config.yaml
n_head: 5
n_kv_head: 5
norm_place: "pre"
bias: "all"
init_std_up: 0.0328
lr: 0.00657
warmup_steps: 200
decay_fraction: 0.693
decay_shape: "linear"
batch_tokens: 65536
seq_len: 2048
doc_mask: true
Each number is 128 + 32 x the weight over its row's rms, rounded and kept within 0 to 255. Layers, rows and columns count from 0. Numbers have three digits each. The size before them is the row's rms in percent of the matrix's.

# k: layer 7 attention key, 160x160, rms 0.169, rows 113-127, columns 0-79
# q: layer 7 attention query, 160x160, rms 0.18, rows 114-127, columns 0-79
# v: layer 7 attention value, 160x160, rms 0.201, rows 96-119, columns 0-79
# o: layer 7 attention output (transposed), 160x160, rms 0.168, rows 96-118, columns 0-79
k113 102:115142105100110094117159146098135135118123115109139112096171134063108116135120160107079052168132165142140100130099150125156135218074093087152135166143082126221111144114108147073139128097128181105142141206126099138169096113111144122108081115
q114 099:137084128123147074126112114162118144149111123152118112079091101098106190120109128139146156151170180148137138166167103109145144134146113142157153141145074138183176089158138129133091107164067084164085093179155165138150146159059149107069131135
k114 103:087153149105131163143080072141061130085116124153087145154125110090167119130120112119155159132246152125171160143141141160168132111133148200169148113150082151186162044085173161081119157115065173167094158177115140112177079144097147129050143162
q115 095:101074141141137102108142150167131183154125077099123156124059132156154116128158144039089123126122118137091107072183116094112127093113091091129131103150171160121133127085155079104109061157195093084165094178170141218108116154120130081114128114
k115 098:121123140122101114149105118131118110152184097064146104166151121192152137101183100109140117108099090153118113148155121121154121056052058066175156160120097148112123122118133087169117153141164161135123078123159157202138088141077171080168161137
q116 095:106142170174112097079162185141118185086149120160113189084202119143092158142138171118141114127164152165135127155110086166089124155173145189171118165114121096113090106168164082098108120106152045092132194140097104063079150133108093149166082090
k116 097:150086139138101061126112149101143097135121130126073156147068112140126167134125119103208124094095072110088164127157106101139126119136105184171112183089130130072161093094075106113155136118143094102137181173099058133159154151145061090121061146
q117 099:109088139126091056173165127113149114141104088150128070172093140151155177130228144134135168072136121145121086108113136127065184144142119173088120073158137109215130093168118126140167181135135121117117149111116144117096155134126124083141158112
k117 104:072142113167135102175163129149130095166128179109110098147148132125115160103169059125151113079186119152116110071086095178058142139152158147144135108137116097146141090144123102138162192101083108127077142111104157164108132174107117130132127132
q118 094:085174054111161144130212145172137099077108129146082082155129153108062161104151113103127159120151122076127125124172140134097128139098139107099124136089087083129087118154162124146184173182119068128111152101143181153133158144105105125177119068
k118 102:137122089128145145112135137167139176101186132135176139165152184102100158066168146081162133129146132111141112113145111140101131094140136105108137176092173095182172138120162102099101135142091141139207158150154145104186105125106088094154120064
q119 093:123090094112112092134091126117197049121109136169170135206139139172123131061123116122169090142168212176148098148135113182110127127090097183155081163092115109154131148132176159119106082129122126140144148130076147149129114121186133066142164153
k119 093:103106069164115157130137153079152102173178173110218125147127144132133152037147135109157129155144162151160122143144075134120156131083156179118137128139119061122148158108149197128124101189116137140153185129142163121125156049074080106072163134
q120 098:132144107177146129116151126136065115082186127078131129129143051064172153108132158138115156172099119113104088111086155107092156092094129100182112137191093136129113149144151112101086152130110148130106127137170105147160141092162104152098171155
k120 094:141139155222155170125157117127087134117099117074130125158122101137129162125109193155104178157098146104089107158176122092114132187179119192170111079127113129173132193089163110094130128148180102110121149094113118120123115144161097118084133167
q121 098:134108185151145170081156129194114132091156112085111115134104129087125140176158173145138115164131112100161050190131141146140092147146124191133075076146142094146134099069150139131126134146131142159176091105109147079150160151051116166134122080
k121 096:069126187120136114169186159152085136109096129155187096089113105115134112128086116144098083142135133093155116136127115126105099142098133147153097108058190134165156127177057167138112094158144167073165091143107157107134126117160120187105119123
q122 091:134175158071107095132150145110121146157144128131138173108093129114222100105162153079136164110138132139134110101104100107112128081164157125131185099164094139102151105133084170206110067110060198125109125149161064152105120109153182077141121069
k122 102:125172122158117156132147134139152149140120122143140138092160135121187090151161156103062178115109163198123116108112144166127162138154153072147143124089124110114099137173134083140124130117066163092113164157126114175128137157148238114229125173
q123 089:167115112128164056128086158153136170116145160176089164139136143079151095134108144195121162122083152137101095186116086145078120144082110157107148033117179148106116112121151140143170171126141123097086146139166108136052111132091110128132173102
k123 097:078093147142169101158109171157129140083182124143093115144081166073110096101102101111107090123112163133109050130132140186142093113166133137104144038103133138125165089090137120171135104101155089140076199152134119139120118130131098108082166068
q124 092:139171152211139120078135128168126134139118164189116105130108126172121095154127119131051119124154098100144126128213142155084125113164124112155125116131170149162128190120103078179172135102093158156144100093077089100111116050130137124108124144
k124 089:152120197108136126102151132137107135150109137125164076118106154122123136178105062124126117134147148063069121105190143132158123081108165122071155043138132200120137156166165128170157175121107147129145155066121110098118137080122129143130151120
q125 093:127078130152119125180091159154131135202133137105160116114146167098175085130117134177186122094096140114131140130100137140115090141095149178122122131151126132121071092119109129070149149085109135127166145100186134107141102177122171076170180139
k125 100:105087173156115118170170182165054157147155122152128121105153080191125079135133103152089141090129128133135110148097128123108176183093140168113174146109158080154082116126110176104134147143148072151128152097145139101060145226123124083079185172
q126 095:127194152148161110122114126122099135156119117151121156117070076141121091141110117112186151079151176138123103152067089116094120148119093155130102134179128164103096203172155110146147168151124117105172125128142174085142169111136133114113133125
k126 096:098202117156090109099079101146139148081124101062156103190112097168121118115112056092155136132180160165131143161113135165125124098140083148175124144127103115107131129142123105140138186119093095171173161106127168107090142130079171143167163092
q127 098:098143111124115173131094159109118066086137159132118145120102118136115096107110144138053135127161131182140102077136132197082136183100110121094115121156077128119193181191155128165153081211132100076120121126130112149077093120098128183124133122
k127 097:060113087118111119129113118118116119042168164131165151145126134110151135107136136106093133141145110150027097104179142140104141073137105214107132091110135131157178144184175143172199143207156105155119160133116100175127131116145093142151120125
v96 098:098129147134183178125133127078148118183107123175099106108140157117159114141095060174148175142141096105112146136091108125051167068137117173121150088207114133131169160157158096123127140100126132120133146088097113119146114088124139159142126095
o96 095:143124106138067113103097147148112117082136109131163153166148119145109136106112119095141111117142184169140110110201149111194097243132155109102110185108158131147109142096143142110134062087178081088094129187112108134143133161121110132129117173
v97 091:112147118171142123124164111139130123141119110107120148173115146091147142160122086180087107118124139139144158134193098126146151108173165156136165123133170148135147174163126186140126168121136064163120097170160055138139168155094077125140167113
o97 097:145109103126170118128087171139125119096156153096137140125086155122162166131118196092178114109135059111096114198076109093135105187048103064162123141102097132149128069104110132116138070132111159123103154062072129133118134110153172168104146135
v98 101:117157079118047162140174140116177102199106086164115172086115157108154135132164157178084147125169121120175077164074125105126097132112125120111113095138140192132163120162107148046165140181132167136125086120155054107159116104154119136056071116
o98 104:128098162134211101125097084125106148071144115061099109163161105102145133148130133100202061069088122085115179116153149128138140131089105152159134176107111106092107155124168127176095144107109108132124178170110182177129128151120171180176119107
v99 099:155102136084112107053116094190127124098151108113137163137109077122143134123111165202123130120132178116109096120190130085136134093140173111141097130083157112157105069100166129116211147145102107137046109094141131160151130115122125133197058148
o99 107:082141113104138134227174189121146130126108131151154091168155133120120072141126108084110065112079108119112148106081130141135140189101107118112121130149150097153142153128129157111087126090162159125197159162139107118122149149090123067117141097
v100 102:132111080115085139189163104133109115119144153174116075185111135144129115112109140165181121079148090084144137147157122083111143160161132161110094162152066169150095159140106118148079178166097162162117128128149067099093126106129150086060061149
o100 102:108128161130129141022146066115115116162139074094126145064137084081136087137126157117117137143084161132117130132098123147136160108119121127133177074122208118103164075152133111138152069106182143102104133138111150194160081178107135127157139115
v101 100:078127118189132139131099131119143139170139160183136099147119117114161119124139186149138065136079143112125123113094133166149158092123182074117085121107119144123174187134143094137117109107102095126097115180130098208098165140175157140128114124
o101 099:136119128123198132073162162098116114113121088107153180149147160146121133164128103114164203153161143091138120154153119121107144192113102163138195185122145141086073121123092128127112174126187153156161123071116122052167159154068087148150130113
v102 094:152092084095127155068124135159139134133049099124082138152091182073153102160186114134185135101113115130156182124087098141213082125133074119102114144128147097160130118182121086058133149155139141159138174070141073087110145140125138101096197179
o102 091:118172155151137087191111104102161128124228190112134133091115094163102169119168128123123097192164114078097070152138125130076160134109147093163152119125076142147139108119124117210097092128090093123120099179147173143147145119124164146134105061
v103 101:068136142116107094132117157160191119117064106104149116106166157136123106147129123119122099127081130104145106089076135141124149140190131097166155031178157120175121179094172129137098133126080123132151123181171205131126110146152183119171118093
o103 101:156157149168135166129156136086133177126180161154155113149101121088201151132098157164135143136120123161106104197166087107114150081115156170107076160106095131085126098139117131142154113147202141110111153084165072160150170082102107119133153223
v104 101:113118152159091073186140127094126150156148134190080077146110168040110182097174091116114133145196187110105172164057106138098162116113163127154148097155146127077175083149136119139156147079156154151107144128158151126107087163128119099147064099
o104 098:117094099126143165016156170140121122146133098073176173136145154178110079164087180198112119143075090135138143079230141148186116161111143143069093140066141151160082150085134133115125161174120091098161145143156147158191142142108146141104130172
v105 109:129162099100126101208131149177133167101149120082126174074116140082092129108137127108116162157129156113111117149115135175105161130101142142147103172087118095134124127178075163119088076127106091174032056153153104147064185163084088101112104160
o105 105:122085128176078209086176136063086055116131131168084089159107124167207118133079124183128102112110068151085142090124117081115111108131123109114163128149101165123146157071147091145145136113146123104176217137104100100155062114156137141119147133
v106 093:126113162122136151099185120200109137084084148194150117120127121162118119140170139176120131170099099134105091095118112126128133157094092113131204159155152066164102049137081161145128104185123153115117159175190139123084115147127171150107211171
o106 095:091116140112110095150102117071106166154148161063133082170160099113153155129094094106125097116152144122160117169122160117079139121160157153090052104104108123113153164088166051072148193067110120153152066174103080161151150146170085116141085095
v107 099:186092068113076121149158133141149110124169116152138119176197139128154107123158149130149191175122167159147152136153072118116113127110068100105209136181105091141216154129131158119105110117120073136130087128150109107143090118097149153135160118
o107 099:122134182194128168094116114082098118166104162139105116052077156130102209154091072130146059104156100093078113104137133103164156134123172169105036123081150121117068090109121133116138122123140125123091177121147129174083133135098166055102094129
v108 101:103133169127188124152116147140176134122176133206113089124179145094145179130119116151131121169142082189170109158137102114100095101144153108111149140099120169127150167207072102183121133137106122130142158073190121156129119119115199085167140063
o108 095:151129127108059157112124135114129121088054151092136178119079152189099138109108086111148138141130177064116123088099124143157095150128097170126123112157096098108087053046142153082099131116128113139162063172073113139133161122141080135140162169
v109 107:127126133169144157127135103105037118080153153138088187173112096133157091164094123098106137173156118127119137103113101138093100133108161107109163165163137088121141116139093088135123184110107152077075049101138116085113146093088153096128155128
o109 104:138131157062122075143078136136217146191081130103132080138186126099102180098181152105118084085116144143175109145116133166169157145133138129145109058092123150142124155127161135090138092162091146145186180145137151130101091151167074136113095120
v110 098:162176137116088160135110125117133125153158160127136158146108138153174117179121145096109084070141137149123095122113136141144096139098155110095123093195179134152121133082120089136110195092149134122187121135109182172140108153100100141167107141
o110 098:103131116162140089124108143157122168158141126157129128165149087140099133128176126096124165120158109110127185148178071137153161071153118118219125111070103102088143120121099176096187075179059130124086143094161065098100121132172144105057112136
v111 099:077143076139148136168145162172092149102089118090120081087168084110146141097107133125131122098107038138154115205165116148152118135122109113085062122115136141077163101153166099137183180116144123110126105116066160183087119144136133123201134116
o111 094:131151155088135084089060115114156140125185124176099195164087132145052117172137154161116128113124161102137149059099114105141134110131128109124202118102142136102150116139080153101095081152123146147165096109186147075204150131119119136108127147
v112 098:172122140107188151074116122096140094083130117151122117143107109182112097172108116134147106121145129127088149170123085159172136119137129116061108124153135144078195068142170161135119085046108131111122113189162138156140147100126092118057073131
o112 096:134145138150104099137143135143111129169146109135167136099122122113127162101087147142067203101139115122177112104085105099081103092144135138163151118127161123132067196084107102136191123201176155147081139071109153084052136122115161086154160110
v113 105:169143165143143168189166151201093155163170180170148145129163153092137146121198092134092163141162137050183168105126099101129122130117092089128167143119139129102170160143140106119125144065087112093155076143087145135136134168089128081174151100
o113 102:087141113118117086072068123084150122107112068105096115114038104176070111108111129120160061160096113155086087146144146167169111178155127168128114143123092148185153129136107105129087099180103169172089102126124082113102088125126098125112199131
v114 096:110102121141130135061092097153111165172111105119121115138117160158130099096202093130127146097156116160081109129177184116215077084113127143129117121114088148179147090153171186115085141154119124156161140139159107184117121050130088126183101140
o114 105:143163153105134094178206155117093113083119113146134098113124107099127141185086139147167129134146113072144111142088079142078137172134148148139119160170186079135139181142067096106161106087101107073133128129118165088166178161146173146090174114
v115 093:170127123181139117122118104139123143088097155088144139123097118139126104150090144131116088156131211128153121146128124096175138126133155089047085120203154107129135135157161109165112145165123140159115148124187204112109161077092149135132154098
o115 095:083097142098097136120150174087102169145167116169104101128162156120134143112157105137110153105141105161121168143119148160091124086142149182151143112119100156099109163080138172092153093075176134084146104095078051128129084146133115102163081182
v116 101:097137128052126170099188086138143128143122113114157131106057124092131099113139127156177078110181151121161135123146115100142126111142162136136097125122089123117129129169139143168104177194150073079146140150147120119103085101148124132134126076
o116 099:133121105210164115149127158163069123116135169136125156116138109156092137150128071117074145143090072107088075110096162180115115131143065113131162142137174179191167104084119051063111090045103155214124071131128103151135169156114115126150112168
v117 097:114104156140121101110175172178081164145112108124136112073157098177162136094155144119185114205103134136116153182131141121166143151036129115107117148096124112122161122090077146147111166090151162095162112154108116104163130104131098119126088057
o117 094:110180110131137120138104125073145135140095138137115162132030180129053096124098122168087154122124120186123102092142122109099125063206081107141103084171125158133089137146157097117123080142132100106139167114130149131105142129102157095138157178
v118 102:073065126167173116207126183133128099138120100114139198148078085066112123105122215122200153121139070159116150163116085109100137172134129129111152190098116163127084149154088120117121077093088104140126101101071091100143172076162128106161082104
o118 095:168151110057083141102099085131159100110144119178102089093130180179183144146164080114088141131116186117160103104152152126124071071130144152098121098180157092078103093067138137167071113144157135093168157141135119160129129155110158171128159189
v119 105:129063125138154141171116115120151135160132079139139092162130166113140095101089117140090085148109137155154155071125106191093116068144118108182075159102117171173151033094118131125152109172134198140098152134112099160121130125082157209115103116